Part of a small language model's weights.
Size: width 256, 4 heads of 64.
Training: a variant of Adam for these matrices, 695M tokens, 10602 steps.
Each number is 128 + 24 x the weight over its row's rms, rounded and kept within 0 to 255. Layers, rows and columns count from 0. Numbers have three digits each. The size before them is the row's rms in percent of the matrix's.

# v: layer 11 attention value, 256x256, rms 0.101, rows 165-191, columns 128-255
# o: layer 11 attention output (transposed), 256x256, rms 0.0985, rows 165-191, columns 128-255
# q: layer 11 attention query, 256x256, rms 0.104, rows 192-217, columns 128-255
# k: layer 11 attention key, 256x256, rms 0.104, rows 192-216, columns 128-255
v165 125:097143115113156120125098154119108126151115143116091121111159123162144157094138142192078115126116103096100110121134145093126138090107147123150140112125100084132109126154107104157156139108127155108083111127095119143145116098123108150130113105117123186135136119173124121118130136121179066157110108127140109130086134111142114161209140170150142119135153088099168110147139155136135133106131
o165 099:115109134105147122138130120110119129154114055117091144108149090169134130107117145141087134122111080123097124144105096134094165104140128139160147109101087147132139093147135100128139131171127125109135083071099144154122145133115128121106131116179117134099142135149114152141144124149148027168110143135120114114105145116123146155140123155184094120120114108133123131189121130121148107109158
v166 100:113166103131153102159132118125104133114119155140126102137115120160160164088165149143137087149133165127132154117130070114121114128099118106150146126124099151104165151139154135180149170128146131124115149118095125094142119104135122102132143131148143168181118126164170183170139114149113156171147138105159094122066140107133114161168110134155118153178121123124139132116133120122134152105124
o166 099:116162126128106130154139087167139116107096144134143140104133096155134123117133105123125118132137106134137120135102127109119137129131160109140114123124145129130137135122172081130140183151126085084149144105070145113121124145152103111102136097158135109185141125115097134098132149137140127158158099142097094132121106134145152140155138139140098112160137140126128119130143123155141093102148
v167 112:126139150154125112185129108120146147142165103169148125123097142130137168092129119188131103135103120112102135141109140147122140137122159082155171166164120080098110134103152094116163160159142135132132110106144133107121139117145161159130173128158126181109154142117120177141120109122156143150146134153140083157135141166118147142129135069126098112122117108081120147130134122132121142142137
o167 100:150101146121110147173107109144148160134124119135116110134116090135143180104113132168188120109088145124102138064108122124095108139124137148138125128163112149134085108111157122108137150132127160127140145125113128126140139085132179140113158117141085114145130110093110102121126145121092111117133173183104122131125146113147131136103167096155095143122136131094124155137146151165166123109162
v168 110:109072152138111116107186108104118144128108115139158108149126048124099157176095108150149086152155135141144133111100113161141147171118110115147091109127152129143117147125154127157092134084093158100119141082093133144124105122113132106118141126148106091130173145156172155155135100144128109145116106165149135149106088148095134074136151078098091123132136147152128141115125113117084132131156
o168 095:146078090109109110139153093113129159111135125132146155134122130144135137123118091138153132125114147115149104153106101107157124179105118093121161143147137148132128157131146180149148128120121112101096109068171166158153132135084143127148105151105117117124187096164138105125109147152132146107090090108141143131127117119151128100127100144128143126172092136151153113126169118112154107152143
v169 102:109169151109171133109146084104110143097096116118101146119123124139163119071106108137142126135166163110134115127148141137135147131141128147170194118063140148154131164129135135163109148103154130139127126137115118186149111173118147110144130103133113125161131119170131118186141145140155171112132151130130113095143138127116120111133120138154096125151134131144074107119111119127171124137129
o169 102:083145116094106100093178095067150139114120142128134091161111080144154112124100090152136126132133116138132126126106153101146146129132103126145142102151117097114112139120130158151096130114103142164107110110118121171115125118141136126133121131105125097129109135106138104132155124141134193188154145095142113164124125104094108152113119137113085128134089140180139119110118107115144090099175
v170 113:133145147130116120113144087141136154140144146137137126151124125116139131150090145123125154106163088162137114158131136131110125153104085136120093082077121139176113180092080138126107133147128074105099151132139129100129094205118139086119124102087121086143116100133119099171104149130144114120115123104137160069114159146166113072099115089148115154117105126115110136093113108132115121136143
o170 095:087113196118152147127149118164123089135119127146131137170113161100135087190101136131123127113115131152106139155109162146084110191122119147075124126112140084140186140144119132135124092090135114092165156114146120156090113182123140105125110119150089136135092115098150090155097156164120081104136117101082123103156132150160169136121137097121118148097112126101080151165120098167155134126148
v171 108:183089146143119114096118141116079114122140109163140142112168155136077121125159099108108148127117128041139128133126156131146118169126117121151122157131123086074112139128132087161094121147121095127143118119110104137154153148145133106110148125117112161116137139129083139117089078125112130131102137171117108132123118142119148134107136094124065147108128101160174138129095142130130124092131
o171 103:137073145161110139124136147103115139124137117153143113108161126121111154107123106134136132155147171123132141119120157093160109150104137065137090115146125134145118162132126135137143106152102091135118113096147163084130169098161158111159150112148149092133131161155135107103130112109110103132092130148156145135170163133100134134135124141141110091113115115101143131103130126150138148123113
v172 101:109125108150120132099138108129118119144136177129141084157152142134125159149124118229133126140130097117151102087153107163146154073110113101193175150133125121156135145098123112121137121108132175106146107134106115107147133137151105139064122135127167115129126129177092072136126137121126121149159117131110132163160145146138125130123141132159107145144151127141139114167118114116151141105106
o172 100:146116070137127135114189074121130146115104117123144102163085154132128146138152144159142080118094094105165113148140116153158137109093109082166116103106132106196099160123171097148161085152125138127171147124144142160098176147115108110130118128152170124142123138192130119158151148145135138133134152133125170119139120120119135109120137169168109143155105125127172126115152091138159125107128
v173 108:154142142153102068153155149140113088160137069152083167096097171139147166107097130115096087088142138086142147129154146141139112128139110093125135132157134108109136132115095074137098153147116091149077129137138110163123141086149171153146140141089099186155130130104141119112099099138137116133098110158098144143121135152117123136132123100113135144121133109080186105130110137118101116101140
o173 097:135138134099119104121156107173108149103103090144066148130144144139124107111120144121167133089123113127114127092124157094110172143128131122157090161097106128154084151139094136099138141128147146112137104174137144122134157142133152142142156138104079136146144148100153139108136140109110132143149149133069170099130148104087125143117121137108142150162114107163107104158109113117100159148162
v174 099:133105133104129145104119119085165111150126168120149107152140086113119122146101137129140121153111114124107084117148158132080138104126128141108098092074152143180129134110091121128141129095128130141169109159141150150140150185098101113129134137119161063131115111190132159155105139107127104140126127105110143087151136126113187145156129143113087139081158124127131165143124139120124116143126
o174 109:128143154160134158102120116102127127143176148117153092152097104115133139134098112137180089127157105121144165115121156121065104167130137132114118103105124099131126095148118109126145098118217118143086163141197143170112110116103130123155114174130115115137119137165089159134127114119108154165133133105103133133128142148124132130113130115110119149089136143098144153147108115110141102149131
v175 103:147124131154116104159116119112134115174154124139142154117145113134121153081109115141144173134134154170122101117149150167154105143123135112126075104132135132099133107102159078132095121134148123161115086131124102139123141125097180158132164123096138163150120161100157135125118097130171102141099132138136096107120119167164175146111134130114083107098138129116157117143141097106068108111161
o175 100:142150144166113094126131126130140147115128122156124165139094190104173094103163117114145148110095140116112195133178155139135139108079126116121119148124135163089131177150157111152132137155130132147135088136088130158138129106119120127139113133111104152145083129086147147087112131137091103171160139138103118070152106119154154147112119104115095114164095116094131088160118070101106102094130
v176 101:097139118148091151130132123151114130104131152124083110154084136120151164138124100160131133154150181117128165094092127134132140102158096161129127177103133172132143136151132147148133141150144131114119146145129185069123148120138134121097121169128163130098118139119153103145121114139156118109148100147185142156158137092156146062139133091147143161133102162092061127147113148175146161153096
o176 099:111129130146123130128113155145121124115144185164108082107092149100142129114123082120129124119141090146163106106095130141143138136141149130139116158118211148153129131099117134122125082151128147125152134135129143122127108130175115087142153098104114128119119113123170103143120140138164120132165135159145162139115088149155101113089112165122087149143139155125082114170137107163115115125078
v177 105:137119050112120106167154132140121163094130143148082112149152081130132116126124141122098194082156104113117159117127106148162138075131124124124126149138130133071136126111159151116121148107170177163116113107075089163098147132136130137112114126118095146132145166188161169151106125158133096140141114161126157153128068148151087102111158056157105158112108103082125127119147113126119131134141
o177 097:144146058148114130139175158163139154100118152150126150107099129121142134151107113111102135081118107140136124132164123129115130116150146124152094096152116141088122146175148096114136147146131186160149102137115141144130138173107146106178133099090143155104153148186158118151164094128143137117136110149121139156114072105131107083135143081176093149076101132125112110119129084130147149128125
v178 106:119091118159124114103107138145127142054127153135159149133115123119150117140122084189094140150132189122130106098123109123144129136126120063162130177124097118169137120169112158085102145137138133123062145147180074168117078134120181111109121137157084135149114131180149114146087131132132102171153165096109117137115125123134162142123123104128065151096137142165148155107117112147107105118150
o178 105:097138134135118121117145124164135223104125155123095129155130104144105105164140112182093164104136157176155123123123123136145117117195098054164122117108097135157161099097147100080141110060131152143094137144113071109133172086105166116138136107117103149118067146115136097154172110171140150147137130098113171049151135097119110130122120122146129132086147150135115161092151090117102099122135
v179 097:146119152118098144136145126139156125115100149098121108198095151107183128157146179118142157140105129146148132093122096114134122105149135147070130172145119144144138126124121164091142118140116120152134126103138159105134113094122121134158146138127142087126108168081177127121156117130158122128173134109138124157125160126142101118116134104145108141155108138105141146103120065138129115142132
o179 101:115093125095156135141151150155122105103113115138106142138108141110170087083125136158102173115144161130142105096079127127141150086174162144129145163122155154165186127151114159103107100135159118129166097100147145144166104164128123086157131152107122130132128147100094096124142128089125121129144120141115148141149094113165144133123154104156121138167108120126092125140161131123123115116133
v180 113:091153119120138140112121115144106111154090126119107102118130138083159145133075144178102132145105159121140089122102128138116127087115145136150114131124111081134128125145087174106102123077095173162125130141146125155147119137101116122142114093084141132089123107113125118142129134137167076162162132080095141175133113167105107123130137152154183131111147115191180109115158170101114118126085
o180 103:144159082134115157131109135075099147117131175138119122148113115137145127145137151151115098120118128113147118154108155130169121121106093109148137135103149123143123128130119153118127089130118150153069099169111108185132116140107107105118146104161148123088079130097109119150125117138162128145148150101129128144192103121068107102117109130156133133134139113181159138123145146086146123117115
v181 115:113128120170122081116158140123129151119081114113125098159162105147133147147098129115135165128097185121141084131139149111095120119153143162129128118158103151141098108150145103130132101100146114168122083149155169139150110102130116130135124101123125071118130142172121116182150167131130091124105116131139144105162152147087151155131155133133109129124163125101143162169102160137154138120166
o181 102:145108115149165088121103129124173121122145138110098129121124076160115113109138100088152160124125163109121128117144100122081125123148124124139097158131101105123177101138100102148141122127126149169120096143163161141158181168131154077127117098133102084104120165157149153137143155148107102109078132143145133090131131126077144131132123100140141082117142129103139141142126143117126113136132
v182 112:095160131127086111097121173150138096093169138132108102098082161092125091161124103126104156113103112118137126137185139138124158161151129118146162120122132098166132128138090113100103145131092122115081144168123088116121169161115092133121124152112175131172114121144121139112106118128093098136135124115116148143130123142158142089117120143143150150130107123128136093128108143130129137122125
o182 104:109139135162151113103143117159152115116124145075104086111043143105127104111128099110098095152137151134144133139173166092111134165180147117119137152093121159143114108179127094100134136132109133119137146131120152128113153115141107157138115137118151091129051132089115135131105111114111135103126140129113165137144109098160139139140126125121140141092086087172121108151128189124111155140108
v183 110:094144135118149157114102169139099073109126135143141138059176101152146190096159122126077133103160091114059135104114150140130147079096125137161145123121170083106120115137155116157129117136162156119158126127139084118120103125119136098137119164143104122124115105131136125117109108121154110131122097138141113108120094114121159126119115111164154110121130117135107134169132142122175129168130
o183 097:141150137142133137141088127136130150106150131135148151161177142133125149138131130131144133086121073106077102118109115145124112090129120166143110130128136149143136173156140123172146120153118117118154139118160105125145106100091127109138125125114122146073110137123128144116122094155116069127122087106133145077122091132123144101142167079113171110066102137136133144138137081156141088124121
v184 097:196156082091165132094114149103117086148135123158124111158119101179121134128129164138122153122090114123161132137168159137094122085104144170114135118140119104078142107101160133152108112125115146157090125111136116126152151126144081152103086078144163125120121146098164122132113134134103121107115111145110107145134110128087107161095102178156179156127100117134180165166136161120156140171123
o184 092:158128112121148093097106139130108074099156120118146157126116080152122098134119180146136104158119137153155106101165118139129135067103131155132093094139153117125129119130136078174150119129115122114105139129134143101146121151146091126111167109112129097139109151145151149098181126102121102152119085155148124186158137108122101144123109123111154149153143124167180139134133135172154126159172
v185 101:091129093177119121122120136123142115139143147127142106140178120130123142119150160169153163187123139113104103170087134117149109083128109126167122115093126165152120118111134125167162136118100178096109136149089130132102105116165099162102137139129189153112152098142157097130156156111114101154138115153108136144165137106178160097104126087113154136086168133156123133117151105103120139133122
o185 103:145161101080102147125074135128097127104145153135153115124112074114139132146181152162142108129155122145149101141133076135182102118160111103160114142125134148122129111097141111117128156158140160087112088139148084115141118122115092106112122118115152129142122143115156108148141140141091134127146131148136119167141115135134195104094119125097091148133127128148122105114106137112157129107157
v186 113:176124123134095106141166123109099098122146156121103120140106113128138112154129134146160135108123150138166127145145119173116128108125102133147056068172099139137102139122166105154117130120133153141108107138123180114145112147152134135080142106131171158106109150144197194121142146138161109134082109134122180187160134148137156161176133082151086136107135122118148121156152106119125120151130
o186 100:136167147096101114107156109137094152119127132149095130129104127132132121121148114121182176087094167098158113167118137163132157101125096114173116127147144132121153149136144118109147182121132138158113136129104125107157127132121172173107136125109185145123124150160161149146138125108160144151094113126125134161172119107108117098122124088097125085132062137104103157135132135105156129138129
v187 115:121159141124139138123083128150108146145102142122104112127115137146165180080166169152062155125115167080088103125117163127119133134100148098174157142105095096116128129133109153115133149116123127134127113137128115175122170093143106137161093094104132164155127110129123133126094117142182152166138159123110053137112120202127132135152126140157130141121138150160133136151127119111116127112120
o187 103:084150162127123145166093127124123140166108136110112148154108129122171087157148148149137174142148122134094131146152106122135118144076164120151123162151127089160133158148133098128113148115153134091146145123138140145145165132113137108155156120161116166099097088136130147110117149126124128180106153107096091105130147147132126072104155170189128154134108129142118117141143118067125148111150
v188 113:154121113137156117153143099129108087153118124105125110119127136131173132088114157106120107119147082186145130149116098130109141152116148117119136137110148086151134115137125107081138159130076114138123083108110158078118164150137106105124109125106103085158114135118157108089143135128131162123095148133126149131091165117100107170148115176130173116135150133152082111125124150111096132139110
o188 101:113154152123184138108136133115073111144106120113133120128115120114109154157139167127103127164089140103105124142114127165134141109133155137123118122095151127150137129169111126112121145139073124100138122144098156079122156118120064122169132110128106102096135124095116107089182158117128109139128106136139150113167171104147160117145091175136111165127100101129122137116152115091110116125106
v189 110:142121117173106119109119136120133123049116135107142152135087110101108093173108146109160152107121167112123130107101143131129128117152148113132113144086115181150100130140133101111155093172150167116096091123135185138148141160168087156114142155114122129137126125169100160149148161115113109109155154139116126156152139178099124126114147153149071140133127131148174134110140120129143163135121
o189 092:133116124125059155128075106161116105113166116144137106121098171089130132161120137120192147118151197127134112125089149094142150141160122141125148125142099126119107103119148112116133089120123110141137085151126168142113149124129129103116115151130143174153108143150131155152138124119151133084105125147153109126172105154068148101168155100136084150106162123107137114154167128113141123087176
v190 094:082153178103089150093130120136121135146095106106182122147156108132137111139111132119117156118082106128152120148137163116109108142159171160138117115106110118126090152124110167143087150119142121115070115111146139173147135133128145101138105080165131095134126093139151169112132154118096144114142123178093111095120112181090124135086137157146177111129141135150144134231155069127152137125157
o190 099:090124133137144126098153157120123108102133108099177104161179117159174114121125161146126118145101100131126095161110093161142093158119093107111131132111162150133135100144150137159051123142138100090122109164151109169105126108106078114107133114144109122123086127133157124129116118084132144158149126133101114120133125141149143114122112145156159107170141144105128141123139134131123123157105
v191 107:150121118115132124137131115152116126134123114119127139124129141127125116149166128076138098123136122127179157144156077103158134116158116144087125142080093164121157151154092131118123122133139139117133187123119093105095126142135116083133115043160090093115171137128090144110187128142128179158118114147138198123117091105113138146138158109112150133153128126098109098136121129123112156106118
o191 102:140141098098143082163097121108121134146135103143137082147148143106109111168125136139118149137117098160140149134100139146126079159135120131106102128111132135115160098107136140113109115093151143135116197115139105110144125185110124117141123114146114116161157135131151067088196149146131181157099120086160140125098066118063133101140144119107153126152105144171136093119144123165136098118128
q192 105:121157144132139121126085122089091138158072107120073159171132130118198102128049144168109156142147083109099138117151119146109104156097148119113125124124142111150132137120152153131119130121070106145119138119115144083104113134101108108140132120140096122070095125128098153132166154127106105126135144133109140140127158123098167103099140160146102135147166159164149157112161167074092123150140
k192 086:160178131124112097139117132147093160178112145131065147147171118160201127133112151134108133121151124099163125126132152161111118145102108149134121172120113100114153108149153128126182113115145118139096113131102141144139113141127123147137156108130110166098082131140091170135131163136158072108090101139169113118150117134182130125101126150091122172153142079150156122142141154107120123114134
q193 118:120164165097119121141087154114126139120111167135090146162141122127136082177102148143147133119130102129124143156141112141089140149132180122144091142124131143146146123135157115144088127130091131115111147121124104112129131127132141139127116115159087114080089102135103116134102119114101098123125119109145110132149110106129173104129118147103161146144139176150133172113150131069152099142172
k193 099:135125152149148096130123153126098137135080166125092141141129138171147107132101159179151139128140116099146135135131140136097105149115098102155136122106126111147134102150123129133132121112107092132103129116112146121108089108162138151150130122132085167123094140132128144150166141134109120125139147127111125134168158156133142112073111152133165150159138126158138151111171143088123088132129
q194 101:120156169089113136143115077116104126152148135080101114167145123142143107134129101134141156158151092152107100129113140143128135170132173109119142165142146094117143140154120156117104140165117144126122124141136156112101136118109106136097160168122046132082154122090129122105162118125119137133097166131118120101118094152126152127118130157155165089083164123102153119098122151124143167144109
k194 086:161138131104110118107161093187146089156159142117102106122132103159154174103130105108120149191120177153113162134113148141138152139110129081113137153151135093117109147109099106099166124144178131140142076137150119096136119152103081127156149132160150126121134138141135113130090136105149098134116095141151135129143107119179114190139142116111148107095129095100114118140125095180143105137129
q195 123:138160146129128112145097163119106145148081161129138135103119100125133134155106158115108120094086163161134136167136105121086138113131151148124095094112134179122131150099145106140110121090109109132099145130129107117140128143160164086155117115122141111138119058163108122153079164146091133077122129102167109146154154119120186133110129148095142177142104166132120167122150126102118096130168
k195 100:146142136131165119133105158101084130140095166123123160134143143158163104159090173159130127143093126106110145123116123138106126123118153122177153104095143155151138105111114129161092113119096136134129149118115142143135152155119173119141132113097090144102117121142118145145116141165081133117181133109127124173130102098119192098104147155113152156160091164145118158091129124092126099138124
q196 115:140107102112136146116149104155146130128152069123125118156118152147137148113145094127132151154156097134123105112118121138183130154139107113102142159132102080145146122135113138120146167181148117102154105158114144122096141146131082121085130105131123152113170154107149113102144129100163109128133149158131129105113091159140077162118144114141123074115138101079140113125112124114146162141103
k196 101:100118132106111143120119113168151121132162095134127129116130127110113139106141079113122120115142113157123109123150179156158163138122112145102148142154134130124136146124106108114163145148152111132119120135121112123120124120099101166131148136135137106141133146089132092103148116093145102163073100137116110098125148179157122169142119124122133103069151074119122104159118143204157128100124
q197 107:100104136149157099147136130129163100124148122127152164133120132130160173096166143073118128131111127117118143133104075101162121117161131127126164106122149085109129136127140120136095094131151124123154158099116143154136152129149136128090118144124148123153135108154136147109151140167108156123134129153156166140132163147155091096112078096119079155154095141066126110144115113155126167168147
k197 126:159117124129160146152138150105086146099125154127182152161138100108132129149156173144102108138080122107108126143105072123115141106138128133126133099131135185112159121113120151124076123136140172139145141125148145156091156112146127128092136118102112123150153085146143154122132124166088154123161153136093149147115128092092142080144148136135095156193126156117132126137089128105151147160115
q198 107:135140148155138097153110148105132098131120182136139117136116114111135117131121164100096127080125149112124131132137118131083117123129107129136117095153132177119136113143154119138117099132132125159108175098156139147119120109138165081138102150137128090134112093142135139136112122158115164133115125097179131145148187107087147073109129144100119153155099157142124154112102130163123132138147
k198 092:188141132166141114142157136078134147115125142114174110205153133085128117142135171152090124109087111114106093127123070072109124100142153132100125140119091150149118096137092140153098107140119134142120157136150166117143117108153113084107119101098136106132122146160121171150112125156110153137161138140142133124116107073103132078122160136150100155174136156125136146128078142130104161155134
q199 118:112124100126158151133151106122157131102108060110181141117137112119119146108135110138124112111120151140122117130127136126167139140145095150154138105100107104110151128089142087136125147102138124144093111178143103145099123114118134146128136128151139124120145168103150140151095101101139144114097172139135151138113118144138148107130138090136066084134130143133113144159115142159151145104098
k199 131:109113116125124137126147140084146139118127092106158095129173125113143152088149093159093094131118120133134138127119146083168133118178074172127125117097132111082129117099150097140159150076131120137124116143147098118158125123143107153119119138163140115145102159117151135137086131093142170162108132149144110124108101125167120129174133115183133112098159076132086100145123150135172135110126
q200 098:084115144149125080085141123123136138113117140109158158152167106129085134147100102139083133113145108123157117124110161117138150125182107174149102156120120149154170131145177141131110086113163135126105135155153139126163118124123131121147126115176129114181106140115142138116120129134148130149092149162104180103118147117125132104123154164124147090154130144130170118134113130213122154125132
k200 097:096138135131133091092146127163134109146101190106141086077126115181128098097140114124133133132154140166146120134110154178153169126108129122105123126171118140095130177128156082089150143107157132132092144141166133071145112125134143174161113149133159120137108133147126119133137102091106148123106138131127139103119133153120111150120104140128156106118183114140106149143124145168147108048114
q201 096:137112156133144093098094112118123139172129137110111134167149116095103098118129152168117189084152101156145144120112103102131133115111152096137069147098120126099157111134139084126135107117152063103162122142092136139108124151149114101097147120146138142087145137143141106112116163153164112106166148142170164121150118082144116086126132124128110146136134123131147114137132049086137089106108
k201 094:140173122126129139093153098100131138136146134161150121147132135109112122159152156168108185061125142139120128115120115124097115119088104134145067153117135148141153173113130134116157141143133110106175160178099121080101099150142118105129131164115106122151121104133120142138116165139160093113170138137131083133138140135115141105153125148157141153168157140160126176134114146117135139146102
q202 103:137135126123151149147144118143123145080106098136147139146137102124112135097128115134099155106106081093124132156123118102118160146119140145107072093149135138177146118112129100173123083177157093106134142111109086139079097114134134084079117116136133149122159103133180144142159170139127175119118163176142151156108110102094120151104107126148082112115087159125137130135143144107128108112109
k202 093:159110091129150095131151099079108143103164150122130147134164099136105139126139124111076094141103156110117089137109117107138141134140132132105138154101115121143101126125156120116129134113078127159156115177123099147110112160151104071120114097132127109118148125075151114102151089142087162117118152157113162156118145126104137145123130181165139171123127109115139126091154115117131102119155
q203 101:116149093099138124195104134127139116105110142158128128071111171125158110136150137118110097126125119145096117149099137144108101119129130151069119139095127139110128104117074131139070129112115135163100156113133143147103121169186139163121154118093143121101124131128123144149098174142147119120122166113116112124183136116160138132144127118166115152146100118066093145142139122158153133167125
k203 114:139100093096145143126111132160160097125141121134137140095186156107147119109107095121142125142122115153117103104145143168136151099110154137084133104085154169119126133124122142129100161154149151146118110118105140129152115181111096114105129125142169129095110137085149139122128154135097130165125143134114067080168138164145115106126132136141133105119149107123163150111118162133124149102124
q204 085:137144121144159141121102115158107142112134124087097134151103149091157101103118133109157125110117091155150124103110115158136147140143119135152110133148144121182113130126133125129129115164134142117121115131096163086080119165137160145130111153125152129104154097120179129066128141130136105134135142139108114073122148148172080146139125084181119097134083088137124128161151136121099144146089
k204 097:177093114147111114139096126099128154116138140100154124155156043095122132120173078153132142128184124118125075188122097126121152130149106121114184131110144126124174126073148100118134113084140132107152118114146131108094195109165135131120114170129162092147163152114143168086144141132123108140129135099107128122139111084108136098153114122131152135097131195109143111122136156125108153142126
q205 091:138149111159140125114130165138133083135153142131128089139179142166138159161118130145139119132116155131105095137161140126127163138146131157156137128128156126112175081107134114119156102166143157111108127128181150128121153179130171131116177146135143131113148122148119161101177128131096152110149097112113126127123130181142101155157152107112113115124112119113124141129099149123124170152062
k205 099:084082150102118146135128173170138149082098123082135113119113054100072112128119145089135137109097126180133140157094124130153172104120141146136142158140144126090120137186151109078115149147140119124143131111122122146126172124124138150133146159142133135137122164099119132114115154149121113079122137079146114150093077136126110145123131123134114131160170096101115131155154082150122172135157
q206 103:129132132138134174168132096145128146151113114125123125143133105131130085167128112114157110139171165135078152144139115136094130114105140095136168204149104160145159095098095141140107132131143156136158126110143068085123096130110125180122131123119116139142121134104119076126141119121140139114163121147095118106135099108111132135134111141132112093134107168129125162172117163113146137207136
k206 098:116121089106097147115120115160124127134118134138132133131113128132127085121102138124109117103127133130089132150127159160110128103101127144131128135139116149115120121139128140131137145127137129136168148105084114100152113187102140181122183133096156131103095118141102118085119126143142117099131083110145095127135128146148154144107124140123176138120160123140124156128164110121152112113125
q207 092:127111144125119132144129124120089146150080125120103135128145162101160125162122123154128140163108121137135180177134112144140112144173118187098080128119110152134131121106114143095177117094108106152153184132121102140133140125138125115115091101136148090114138141133153162112138118132130100105160151145125127147134123126111146144122172118134116142144126146158118110154099128168123115130152
k207 102:128122108110127133106135113112133109125106147123099125152125114148146150126087150113110112144137160145101140145158196132149140124096123149142139132146180127096106166142156123139135123134125144149108161107056080139122147158098140111142107120108160093120115119132131127142107145096139161110144141142133074074146118153146086131160118127135128120117102111149117163090112150169133083124135
q208 110:140119116160116136113166144165127087157154081130152110124103150138119180101145136082098130107137151120126133092129149138135122136118116147114154110155142112121091125131105122116157134137174147123121117156129170135125118093138118098113152115101182158150167127140173125114137124161145175134145136153146151128090129134133091115114156094156106103119101090110132097131127108175108137116093
k208 100:144137110116113161124129079147164114116167124115181137117123115138123153094161086137111145147130118146095084122121127098162142126146148142108155143132122106118123138115100154128138114156109155106136127125127140131151132131130114123116158118116149096160186134139136130101097112111132150132142090104145139118126110127122118137174144104130093125112115146104101104119072136150147190138129
q209 087:103130143138136147127096088105125109098155104115117113135127144139123157145125131117120170145126081121107077080104095104150130133120142143169172110103135071117148138115132165121113121163145142142144137157127156111103126121081106112087168135142097133125113172133133160079181123141148169149126140185121159130086160109096110113104119128144101106127130123122159095107134171146121185150080
k209 083:183145120117107145117168093142140091115148112138150099121134077089156151102183087118117133191135132116104121130127142098176136137152110134135125165072128113071113117126116150134181127142141139141129124135171122123145128142121135111134150130132105095142131166153098146111098137113173132126111067107128154123128097107179102124165151111119108139116138106107111109139089140141160141135098
q210 110:099113104128147086070159083117131102122166053123126126122124114131145156089116120108124146166154169114117111075143129131131100124123093108098157162115124087131131107127120140122152132111126110136135163139129134118161123134092092150142125154157098152129143165112144150101183128102176107111162131130104127117146170149146101144135111137126085098093167117144126104144145158155118176111095
k210 094:097127141097109120114118100128142143151121108103105110135165121095097096081113131121120163127150126159129116134166167121117146148142140162122098147154113109110091141115116105096130113149148124109143112142115129092153106136111113132130175159141142086147116136114081108089137102106141134134101104099160132096113164151140134133107111158148121115092162106151097110162151166172123145076146
q211 087:133121134118141175106115147127150131116147146104119132167141132107103118117120142128138120106107072136125098127129094139130122136144129136158076083114111133134175116115131162162106142178088159076106095110151139131099156149134126138099166114137152129144154125160106093130100122146137139167134122176154115142084088076156078133130126104133141141135148120092107095097133113111112145104125
k211 086:146133067080126162135176098108138154147144099128168113159124134131155144142126105155132123152138117125071137158131157118108117138108135101111119166125114125081122126123115131160117169160137121132136100152108106111110146154097107096099141143107123115138145159156136113143095150082144128148133121122131111105107061109164096145146154129134094144107145108087102116111104174146154105134137
q212 091:127141132128148111131132127147122077116141119180087140118115140122177158156117137130132128163144144125126142120105138115137133100103132118129174142121175094126108119157121118119129167088151134150155155138082109145169118085109128116134072152115112156074096143112135229140150121156119081107133083124099145141159187171134146126153117133106127123129140124146114131149138142128140123143099
k212 097:137151145114160127121063156112101126127106193131091173116123142158115135135107147125118155100109144105159118140102087162132117187123129125160137088124190144149098133139151117117113120114116154142141129121106150151126117103141164117142091111133106144123120104135110132114148106156126134101146149111123167150144160128095140119069112144136141105169100121122129136129162100081136140124118
q213 113:115131112135121110142124142124125126165131137149170155089154100126126142176102129120114100098115121119122117134128149134126115094153108141145089091164101167098148147132140090133135111107187122154127184126135136145137101120127148108138124124151173132150119153127157149142124095177159169176111111130141118153120183128110144119125156116129147172148109138124125127122116105199119108127104
k213 076:135145149131120116144123112091098126140121173126122178135107197139171123144123148142115124122121106130081138164139135123134157083124129122123118139106124162115133114136101140147122098076160115150116128106147097109134107102136125092120140139094162170142093119114168133125137132140109161160161157116117085134136128142168146122118145107140102156164120150123109117109148126115095154141122
q214 124:139129088122095143099138121129152137149131112109144111126162108121090143118149121124115132115147097141152110182130147110122116133148115187145093107119094133118149167096147129148157102144158141094128122132154161097139142134109103139134189132110192118141161135140138104137106127116194167143123149128136144116111114077095104107131156118168124129108136135086108139132109128165119152118124
k214 120:127140114100085127108141091150158125150143075095132113118145133135132115099154075107131121132151156153110102121143185160157146140132097128126130150155109111108139139117132110112141136158154125122113141163140092120138106166087106133104149160135143107109134174094139110136121127090166128139098103146146119113137107145175116138165136118126107103069157097115130136153101140179164118093138
q215 084:177115079121101126100116156104087190145084117140143079133178138153079120122157134153102167163147124142143150088150165133106147149168107133158107152126137126119128140130159138145167118125148096120162145122137173130099153177119146118114157129160161151114118153119139131152105108097188145142126143163146090067096100127139118102140134144114102138129118161111137162138094127093132126141100
k215 101:077114133096112146105095132166111142106136129106079133068120133161115139138097140084126137147132162164120154109109168181153167164095126122143127128166179107102134169152158104139126124123147133139149136106080117141118115130089119178146133145110117121134126115133138100088151110103113108121084121136101088111156150174119134166132119142088177099106143112171153134103150122134118128102151
q216 092:128134123136105104064111150129122138123122131132131128133100124122097159151107100169126109154129148129103117084109159177120165123124132113110159128109137139119126150148156112111167129108123127103084110118141153141134117124117075090128082121188111133111165126130163154153102125105095094149114115099099132144118140134090121126107181147113134126090135124140140129107146130151164108139150
k216 100:095130105107114114117122122161117095134132109122070133110069112158125150108104130122149119135136127159110171089090171137143144154111134095148154127163155104116145146162123110108117129110158126132122088127117113147117116117100147179141147160141125148133110159095130093142159131105125071105059092129121125149111138139136132195135097136101143106131109094108126117144178118136113112115133
q217 095:060099092133141140152129143137151142133114159133115139135138135146130130128129143128096138103108140133149116124084118113131123118131132175141130131115100134093132089139133142150119129125150128129085155123122114129116113115138096131171148094133155136104136144135115110132183143134113154137135095126156171104124141144146105067128117100113148113103138108128139130108126123135113134118141